{"n_layer": 19, "d_model": 64, "n_head": 2, "n_kv_head": 2, "head_dim": 32, "d_mlp": 128, "vocab_size": 512, "activation": "gelu", "norm": "layernorm", "norm_place": "pre", "norm_eps": 1e-05, "positions": "rope", "rope_base": 10000.0, "rope_fraction": 0.25, "qk_norm": false, "attn_scale": 0.177, "bias": "all", "tie_embeddings": false, "parallel_block": true, "init": "normal", "init_std_qkv": 0.0625, "init_std_o": 0.0101, "init_std_up": 0.0625, "init_std_down": 0.0101, "optimizer": "muon_variant", "lr": 0.00885, "lr_mult_o": 1.5, "beta1": 0.93, "lr_head": 0.0127, "grad_clip": 0.5, "warmup_steps": 200, "schedule": "wsd", "decay_fraction": 0.889, "decay_shape": "pow", "final_lr_fraction": 0.02, "batch_tokens": 16384, "seq_len": 1024, "doc_mask": true, "train_tokens": 91960000, "steps": 5613, "dataset": "wikipedia_en"}
Each number is 128 + 24 x the weight over its row's rms, rounded and kept within 0 to 255. Layers, rows and columns count from 0. The size above them is the row's rms in percent of the matrix's.

# layer 16 MLP up, 128x64, rms 0.206, rows 99-127, columns 0-63
size [ 94  96 107 109 107  97 103 105 105  94  93  91  89 112  89 110  98 100  94  91  99 108 100  97 106  91 101  95 100]
[[112  74 129 159 164 127 132 117 141 100 153 125 115 193 109 122 105 148 132 119 109 137  98  82 143 147 103 115 138 107 156 140  88 152 153 114 117  86 156 144 124 138 151 103 147 158 162 139 114 129 115 151 134 121 155 115 173 147 129 137 179 151 119 116]
 [124 118 167 165 135 126 105 133 131 149 182 145 165  97 104  98 147 134 149 126  85  82  82 106 111  87 127 131 157 162 139 120 120 117 109 119 137 116  75  95 116 118 137 139 134 111 179  99 107 155 128 133 136 131 122 124 110 156 154 120 162 145 140 106]
 [124 110 164  78 164 139  94 123  92 135 120 139 140 118 121 176 148 144 123 171 126 109 142 133 124 116 164 119 165 170 145 132 148 110 124 135 157 133 130 166 147 150  99  98  92 127  97 139  78 112 147 142 115 150 148  94 104 129 167 158 125 112 158 113]
 [121 114 114 102 132 119 120 116 119  74 146 152 150 131 153 127 122 118 158 148 145 117  62 129 165 126  98 154 146 136  78 107  97  98 169 115 106 150 114 121 133 121  92 140 177  92 116 149 155 116 115 116 136 104 152 122 153 178 123 142 142 156 128 152]
 [156 135  99 126 170 113 130 164 133 121 125 107 150  98 161 110 127 119 137 108 119 155 144 119 118 130 147 128 146 113 101 115 144  91 104 105 126 142 131 138 137 147 121 156 144 138 171 148  58  67 147 140 120 142 194  94 102 120 120 137 138 139 100 164]
 [134 139  91 125  81 138 164 101 143 135 109 140 158 123 133 150 101 123 161 158 146 100 136 109 138 128 163 159 113  98  91 140 107 140 148 129 150 124 124  87  92 119 134 132  74 152 159 124 120 139 107 189 149 128 139 131 156 111 121  98 115  94 147  84]
 [157 126 131 142 153 134  85  87 134 136 137 124 123 147 140  97 112 146  69 113 133  79 124 157 137 159 151 146  97 111 102 123 141 133 177 156 170 117 124 109 123 119 147 115 104 121 157  99 136 165 105 153 124 104 184 129 148  98 140 159 138 102 146 127]
 [128 130 108 112 148 137 106 135 154 142 137 164 169 129 174 137 140 113 112 140 152 105 149 119 136 126 180 133  89 101 121  92  94  82 115 141 150 166 112 147 102  89 128 141 104 107 140  96 126 100 158  86 127 172 136 151 103 118 147 172 148 122 112 123]
 [132 116 103 136 132 101 109 128 112 100 155 140 141 126 158 135  78  95  86 115 125 117 110 149 128 117 100 176 106 165  92 131 110 166 154  96 114 141 120 154 127 108 162  87 111 134 189 106 148 121 136 128 153 129 124 135 126 162 154 103 125 131 177 100]
 [153 172 140 167 132 152 144 114 136 124 157 110 108 153 157 111 103  97 132 116  90 122 110 125 144 140 109 115  98 150 153 111 123 140 149 139 111 152 140 110 108 132 145  95  88 105  99  85 105 173 125 143 104  92 128 134 104 186 129 170 152 140  96 150]
 [110 155 164  63 108 117 139 143 119 140 128  86 143 187 123 128 119 116 113 158 117 132  99 101 141  87 130 118 123 166 125 158 152 129 121 150 112 155 110 141 105 163 122 147 107 141 118 156 117 108 172 133  82 119  91 124 119  86 121 134 113 165 148 117]
 [166 126  97 169 116 111 161 182 136 141  73 146 138 114 171 124 138 128 130  94 115 115 104 125 120 106 115 157 101 118 126 118 157 117 117 161 138 167 106 129 123 105 139 105 133 147 153 128 147 106 149  82  99 117 174 157  82 139 118  96 121 124 141 104]
 [169 136 167 154 129 156  81 116 131 140 157  86 122 147 100 122 159 111 132 174 132 100 102 147 130 147 122  93 101 140 178 150  95 152 124 176 135 125 127 108 131 144 116 162 115 125 133 112 107 156 130 161 151 114 128 125 123 101 128 165 135 130 186 139]
 [105  94 112 125 131 155  64 145  95 142 127  83 119 129 183 112 126 116 152 109 133 146 153  91  91 101 162 137 142 103 146 109 125 131 151 127 109 158 113 114 146 140 122 105 158 121 147 110  84 139  90 136 128 118 131 146 105 125 143 135 106 196 128 130]
 [156 142  94 133 108 122 142 133 116 110 126 114 117  99 108 116 144 182 152 150 102  86 124 149 118 129 162 131 156 122 158 144 149 127 121 151 139 135 136 126  77 128 156 123 130 150 178 157  78 149 175 124 110 177 152 144 101 150 124 158 135 119  89 101]
 [145  93 133  99 101 141 113 142 125 126 174 148 118 151 170 153 145 176 119 135 102 187 131 111 109 127 151 109 137 116 147 113 148 126 148  94 138 115  81 147 120 139 133 123  78 158 132  82 113 128 171 123 125  92 119 165  89 109 135 128 155 130 126 107]
 [105 116 100 136 137 102 126 133 113 154 153 115 153 135 159 126 123 172  96 133 120 153 106 160 128 117 168 115 118  62 150 154  96 122 138 133 116  89 107  85 158 143 114  99 112 156 108 107 127 140 109  97 140 130 167 163 139 147 137 166 121 145 172 103]
 [135 153 100 159 134 144 112 139  86 114 124 114 137 120 171 147  89 172  88 136 146  79 153 114 142 135 143 151  76  91 129 181 140 109 164 125 150 140 102 151 134 151 129 130 154 113 132 101 127 146 151 104 121 105 115 152 173 142 122 119 128 168 126 142]
 [160 118 133 123 147 135 157 164 131 126 135 100 147 153 158 104 108 103 143 125 113  84  96 132 159 106 109 134 131 139 109 130  96 148 116 133 143 115 121 103 128 137 134 137 139 178 167 140 115 123 143 157  68 114 156 167 129  98  92 188 130 138  77 138]
 [160 122  98 109 119 158  97 142 141 130 129 113 131 137 173 120 117 196 161 151 149 171 105 114 134 125 112  95  90 128 141 169 127 154 128 108 170  97 144 136 138 125 135 126 153 172 115 132 131 157 111 128 147 126 151 164 100 131  91 117 154 152  85 137]
 [139 133 130 154 120 121 133 135 113 138 120 110  84 152 127 122 123 147 113 101 185 145 152 159 128 117 149 124 142 109  93  95 130 120 153 130 150 118 105 103 130 132 120 186 138 164 119 103  78 119 132 149  86  97 129 154 149 186 187 138 101 134 117 130]
 [126  86 128  90 131 110  92 138 110 114  80 149 134 143 164 153  96 121 129 108 116 116 111  78 146 119  86 153 112 139 121 102 126 116 132 124 168 173 150 140  86 110 162 180 138 136 133 109 160 105 145 118 141 112 129 149  84 167 128 136 138 118 118 151]
 [131 160 124 127  83 162  56 119 163 161 102 142 129 138 140 162 162 158 126 190 130 145 107 126  93 159 123 147 101 119 145 145 119 109 117 143 141 131 135 112  90 131 113 126 104 115 107 122 142  85 118 133 166 128 112 129 134 104 152 102 128 126  84 112]
 [ 70 125 112 126 145  94 123 174  85 128 130 106 129 159 120 126 185 145 100 119 138 112 129 134 143 104 143 110 153 125 145 174 124  80 128 146 157 124  91 138 120 104 157 115 149 168 118 110 121 110 112 119 157 127 144 113  87  81 130 172 132 123 140 114]
 [166  99 126 152  92 101 129 143 133 152 125 119 100 154 193 150 112 142 122 124 144 145 112 160 151 108  99 149 137  92 141 132 154 148 140 130 113  91  63 150 122 157 127 135 113 119 108 133 114 130 146  99  98 157 114  73 111 152 125 131 106  91 107 120]
 [133  85 128 128 168 132 145 126 119 137 104  91 121 100 141 103 138 108 121  81 114 152  96 138 117 122 155 165 159 158 141 126 105  99 117 123 135 127  81  94  55 129 147  74 133  86 133  99 101 123 137 152 152 114 134 140 126 125 118 100 132 140 149 107]
 [150  67 106 118 175 152 148 123  93 109 165 141 104 130 125 101 111 126 119 142 106 161  99 135 130  93 154  98 138 114 150 156 134 121 109 139 151 117 169 144  87 122 123 137 121 128 134  95 104 141 174 110 133  98 150 104 126 169 119 142 170 115 171 126]
 [166 149 102 142 119 142 130 101 132 148 112 101 165 134 129 134  99 191 134 116  95 153 122 170 127 156 108 140 121 157 116  94 121 102  79 128 175 144 120 104  99 130 123  82 121 153 158 121 102 132 143 105  98 114 118 151 107 131  81 143 143 139 105 149]
 [114 125  85 134 109  91 171  97 125 117 149 119 164 168 141 143 102 103 146 163 122 148 135 133  96  75 127 125 137 162 154 113 119 153 111 159 126  87  90 104 124 144 130  98 124 155 156 122 100 131 145 133 138 101 146 115 150 112 150 123 143 156 108  70]]
# layer 16 MLP down (transposed), 128x64, rms 0.159, rows 99-127, columns 0-63
size [ 87  94 111 122  93  92 110 123 106  87  95  81  82 114  88 116  96  89  94  83  94 101 114 107  96  84  96  85  96]
[[178 128 128  64 130 147 105 114 179 124 144 142 105 172 118 132 125 154 118 116 115 136 113 108 117  87  96 126  94 146 144 144 112 130 144 104 149 124 160 159 114 148 160  76 127 170 151 150 121 140  92 160 130 130 100 133  91 120 112 107 118 108 144 116]
 [159 181 132 115 156 143 138 168  87 144 123 130  94 144 119 125 115 115 164 126  97 168 144 130 107 160  81 159 129 144 161 106 117 154 101 132 111 110 140 163 112 154 101 144 165  91 130 154 132  90 124 153 117  96 149 140 137 153 118 105  97  98 121 121]
 [ 78 120 116 142 139 108 121 105 129 118 170 121 156 106 122  95 131 157  72 147 130 177 106 136 124 105 136 129 178 146 108 103 106 122 155 144 145 134 153 134 144 133 131 126 158 102 175 126  94  92 102 155 121 119 131  91  97 134 125 149 138 138 127 184]
 [143 146 150 157 157 166 124  76 108  95 149 146 142 120 128 123 160 132  88  98 105 136 152 149 137 116 146 141 104 194 142 125 119 146 143 131 127  96 111  98 161 141 107 136 156 132 129  98  97 146 139 133 122 157 146  70 124 145 120 120  84  98 100 122]
 [ 93 170 122 148 143 145 164 131 136 107 138 148 149 168 104 182 177 146 113 118 122 115 130 125 119 139 126 131 129 163 151 114 144 150 120 115 161 137 156 126 132 121 161 145 102 118 151 101 114 139  96 149  66 112 118 137 151 125 163  98 151 129 168  81]
 [126 115 113 108 137 137 141 128 102 136 154 131 149 160 145 155 135 135 119  89 162 106 102 142 103 143 122 125 161 149 128 154 114 150 147 147 167 114 111 101  95  94 154 136 123 100 119  84 130  87  71 117 109 145 148 125 140 121  83  80 143 107 131 185]
 [111 141 127 112 154 157 108 121  82 122 130 132 125 110 122 157 131 155 120  92 162 129 135 166 118 139 150 119 186 110 130 124 129  96 143 163 156 119 128 149  88 114 147 155 126  91  85 132 159 104 130 137 140 122 110 134 143 104 162  55 162  96 126 131]
 [189 106 167 116 117 149 117 158 114 133 155 120 139 127 135 109 145 154 125 178 102 103 148 110 135 124 140 136 132 161 141 136 100 115 103  97 105 133 133 116 120 123 140 127  85  67 130 128 168  93 149 114 160 171 125 137 147 138 153 154  79 156 134 115]
 [135 140 131 107 183 152 172  83 135 109  68 121 100 146 136 101 123  84 130 126 105 146 116 131 124  95 149 137 152 128 139 142 121  96 122 134  95 129 178  94 118 166 157  85 107 133 161 125  84 116 104 144 134 110 142 101 140 125 123 136 127 157 126 144]
 [ 88  93 104 129 128 151  98 165 114 150 119 164 132 106 106 117 114 122 153 169 107 126 133 105 123 118 134 175 156 130 147 117 133  83 103 133 111  75 111 185 129  84 139 127 137 153 111 131 140 119 151 149 162 165 130 133 161 108 102 116 171 119 131 139]
 [123 131  93 142 166 160 169 122 149 150 132 124 133 134  90 123 186 166 101 144 111 134 120 160 145 168 111 121 108 181 134  89 109 129 138 112 163 123 136 101  82  91 138 127 133 130  99  95 135  89 135 122 125 116 117 151 111 116  94 134 136  97  95 117]
 [140 114 107 120 166 148 100 104 143 152 167 125 125 138 124 145 141  88  98 103 132 161 130 131 105 118 105 142 105 148 165 157 110 128 136 166 130  85 118 132 143 135 139 111 124 104 132 163 131  90  77 156  63 135 134 169 153 116 139 129  82 114 126 157]
 [131 110 128 102 138 142 110 158 110 162 119 143 158 135 111 160 176  60 101  72 121 143 138  93 112 129 111 155 162 140 118  81 107  93 130 105 104 138 152 122 173 110 111 121 146 107 132 127 117 105 122 111 119 144 127 157 127 131  90 147 167 117 113 111]
 [123 136 139 162 156  92 150 103 133 153 110 143 112  79 132 109 112 153 121 110 144 126 129 162 171 148 111 149  78 146  72 136 106 136  83 150 142 129 143 134 102 120 180 163 164 113 124 127 108 105 147 135 152 131 133 163 145 114  90 133 154 133 100 141]
 [156 153 143 142 106 177 123  90 147  85 129 122 176 142 151 142 144 125 117 123 124 105 161 144 127 133 166  80 133 179 137  93 128 130 127 124 131  76 137 122 147 128  98 157  99 126 118 114 128  95 163 118 139 101 146 138  90 166 148 127 110  91 146 135]
 [143 100 118 143 119 107 143 138 164  98 137 138 129 122 116 108 100 102  96 139  99 121 197 156 159 153 110 151 109  79  93 106 104 153 154 132 125 131 130 127 137 148 119 162 116 127 125 143  83 131 140 162 136 176 115 180 125 145 114 101 168 117 136 131]
 [ 98 107 123 142 110 135 121 123 128 163 104 149 110 135 163 123 114 150 140 117 114 133 137 114 131 144 114 171 109  89 144 149 116 124 161  98 136 122 139 134 100 128 116 113 137 161 144 113 158 166 196 148 135 146 117 193 104 124  83  77 143 117  96 100]
 [136 118 161 111 125 139 132 178  99 145 118 100 148 145 128 146 129 100 150 115 151 151  91  92 118 101 127 165 122 143 121 134 130 154 119 102 111 139 150 136 147 113 125 128 205  88 137 141 113 158 134 146  85 133  94 125  93 163  77 117 125  98 128 150]
 [128  75 118 144 132  89 122 112 149 101 149 142 131 115 134 115 130 195 117 112  98 159 141 117  98 133 118 113 129  97 118 145 180  95 150 141 165 144 147  84 129 131 104 116 167 107 160 137 134 115 118 125 158 184 115 127 140 109 107 158 125 140  93 118]
 [137 140 145  84 164 120 129 159 112  81 135 156 136 116 130 142 145 120 122 110 120 163 131 161 140  96 142 116 180 130 122 105 150 117 168 133 131 139 120 147 174 174  97 126  93  88  98 116 132 114 132 115 119 112 168 116 149 132 145 145 142  62 150 131]
 [124 122 138 122 167 105 152 129 129 137 139 124 152 140 117 113  92 133 100 150 137 135 149 174 131  98 118 132 168 149 112 135 133 148 136 140 128 114 130  50 128 111  88 141 116 125 179 130 141 154 134 102 168 145 138  83 104 142 169 138 158  87  95 105]
 [158 127 120 136 112 147 137  75 171 153 118  85  84 116 136 101  95 104 156 123 155 126 142 113 138 117 114 159  97 129 140 104 147 130 125 142 119 134  89 122 167 140 166 145  89 116 128 167 162  97 134 109 187 116  94 135 122 119 115  90 145 138 126 121]
 [135 134 115 132 118 140 106 121 153 105 143 122 117 159 153  84 127 193 126  96  81 101 139 138  87 131 135  99 119 157 137 179 112 143 156 105 137 140 153 101 103 153 101 147  73 121 149 137 154 181 157 143 100 105 134 111 134 123 144 130 143 120 129 125]
 [148 155 108 158 100 128 113  88 146 122 156 108 168 125 133 124 116 136 122  91 124 127 137 131 165 127 138 134 121 149  89 117 150 161 115 159  79  91 150  82  92 174 121 103 127 104 137 155 147 110 140 101 124 133  91 104 157 111  78 113 144 142 103 147]
 [130 110 133 122 188 141 144  98 118 116  88 175 127 106 104 114 127 165 114 126 141  96 157 155  95  88 136 124 155 168 124 150 122 103 124 163 160 122 144 119 139  62 146 126 132 119 141 130 133  98 118 157  94 154 107 119  96 105 147 164 121 148 132 136]
 [142 130 132 128  93 136 127 108  74 121 156 164 133  71 126 117 110  71 171 147 148 146 127 124 131  89 130 116 151 117 111 109 135 111 129 124  84 119 129 134 132 144 114 135 170 149 138 125  93 168 172 122  95 123 162 113  96 168 114 103 146 135 131 152]
 [121 141 125 149 136 137 135 162 116 160  62  85 119 152 121 113 122 134 106  83  81 109 131 123 149 131 138 158 108 137 145 128 128 158 150 124 130 130 114 173 108 132 108 144 138  58 160  88 159 153 120 104 138 145 157 118 138 149 142 111 156 139 154 148]
 [115 149 117 105 129 142  88 117 109 148 144 120 121 119 152 150 133 101 106 129 130 120  96 109 150 139 139  44  85 116 137 127 146 108 148 122 107 123 100 170 165 117 141 189 130 143 117 163 163 137 106 140 105 147 112 117 130 105 163 120 132 123 141  77]
 [ 90 109 172 150 164 164 125 173  86 159 134 126  93 120 117 145 101 138 133 117 136 139 101 114 148 176 123 100 143 200 140 126 179 106 129 150 104 114 137 148 108 122  92 151 111 118 117 150 151 127 117 126 119  96 111 119 123 138  92 120 114 130 136 104]]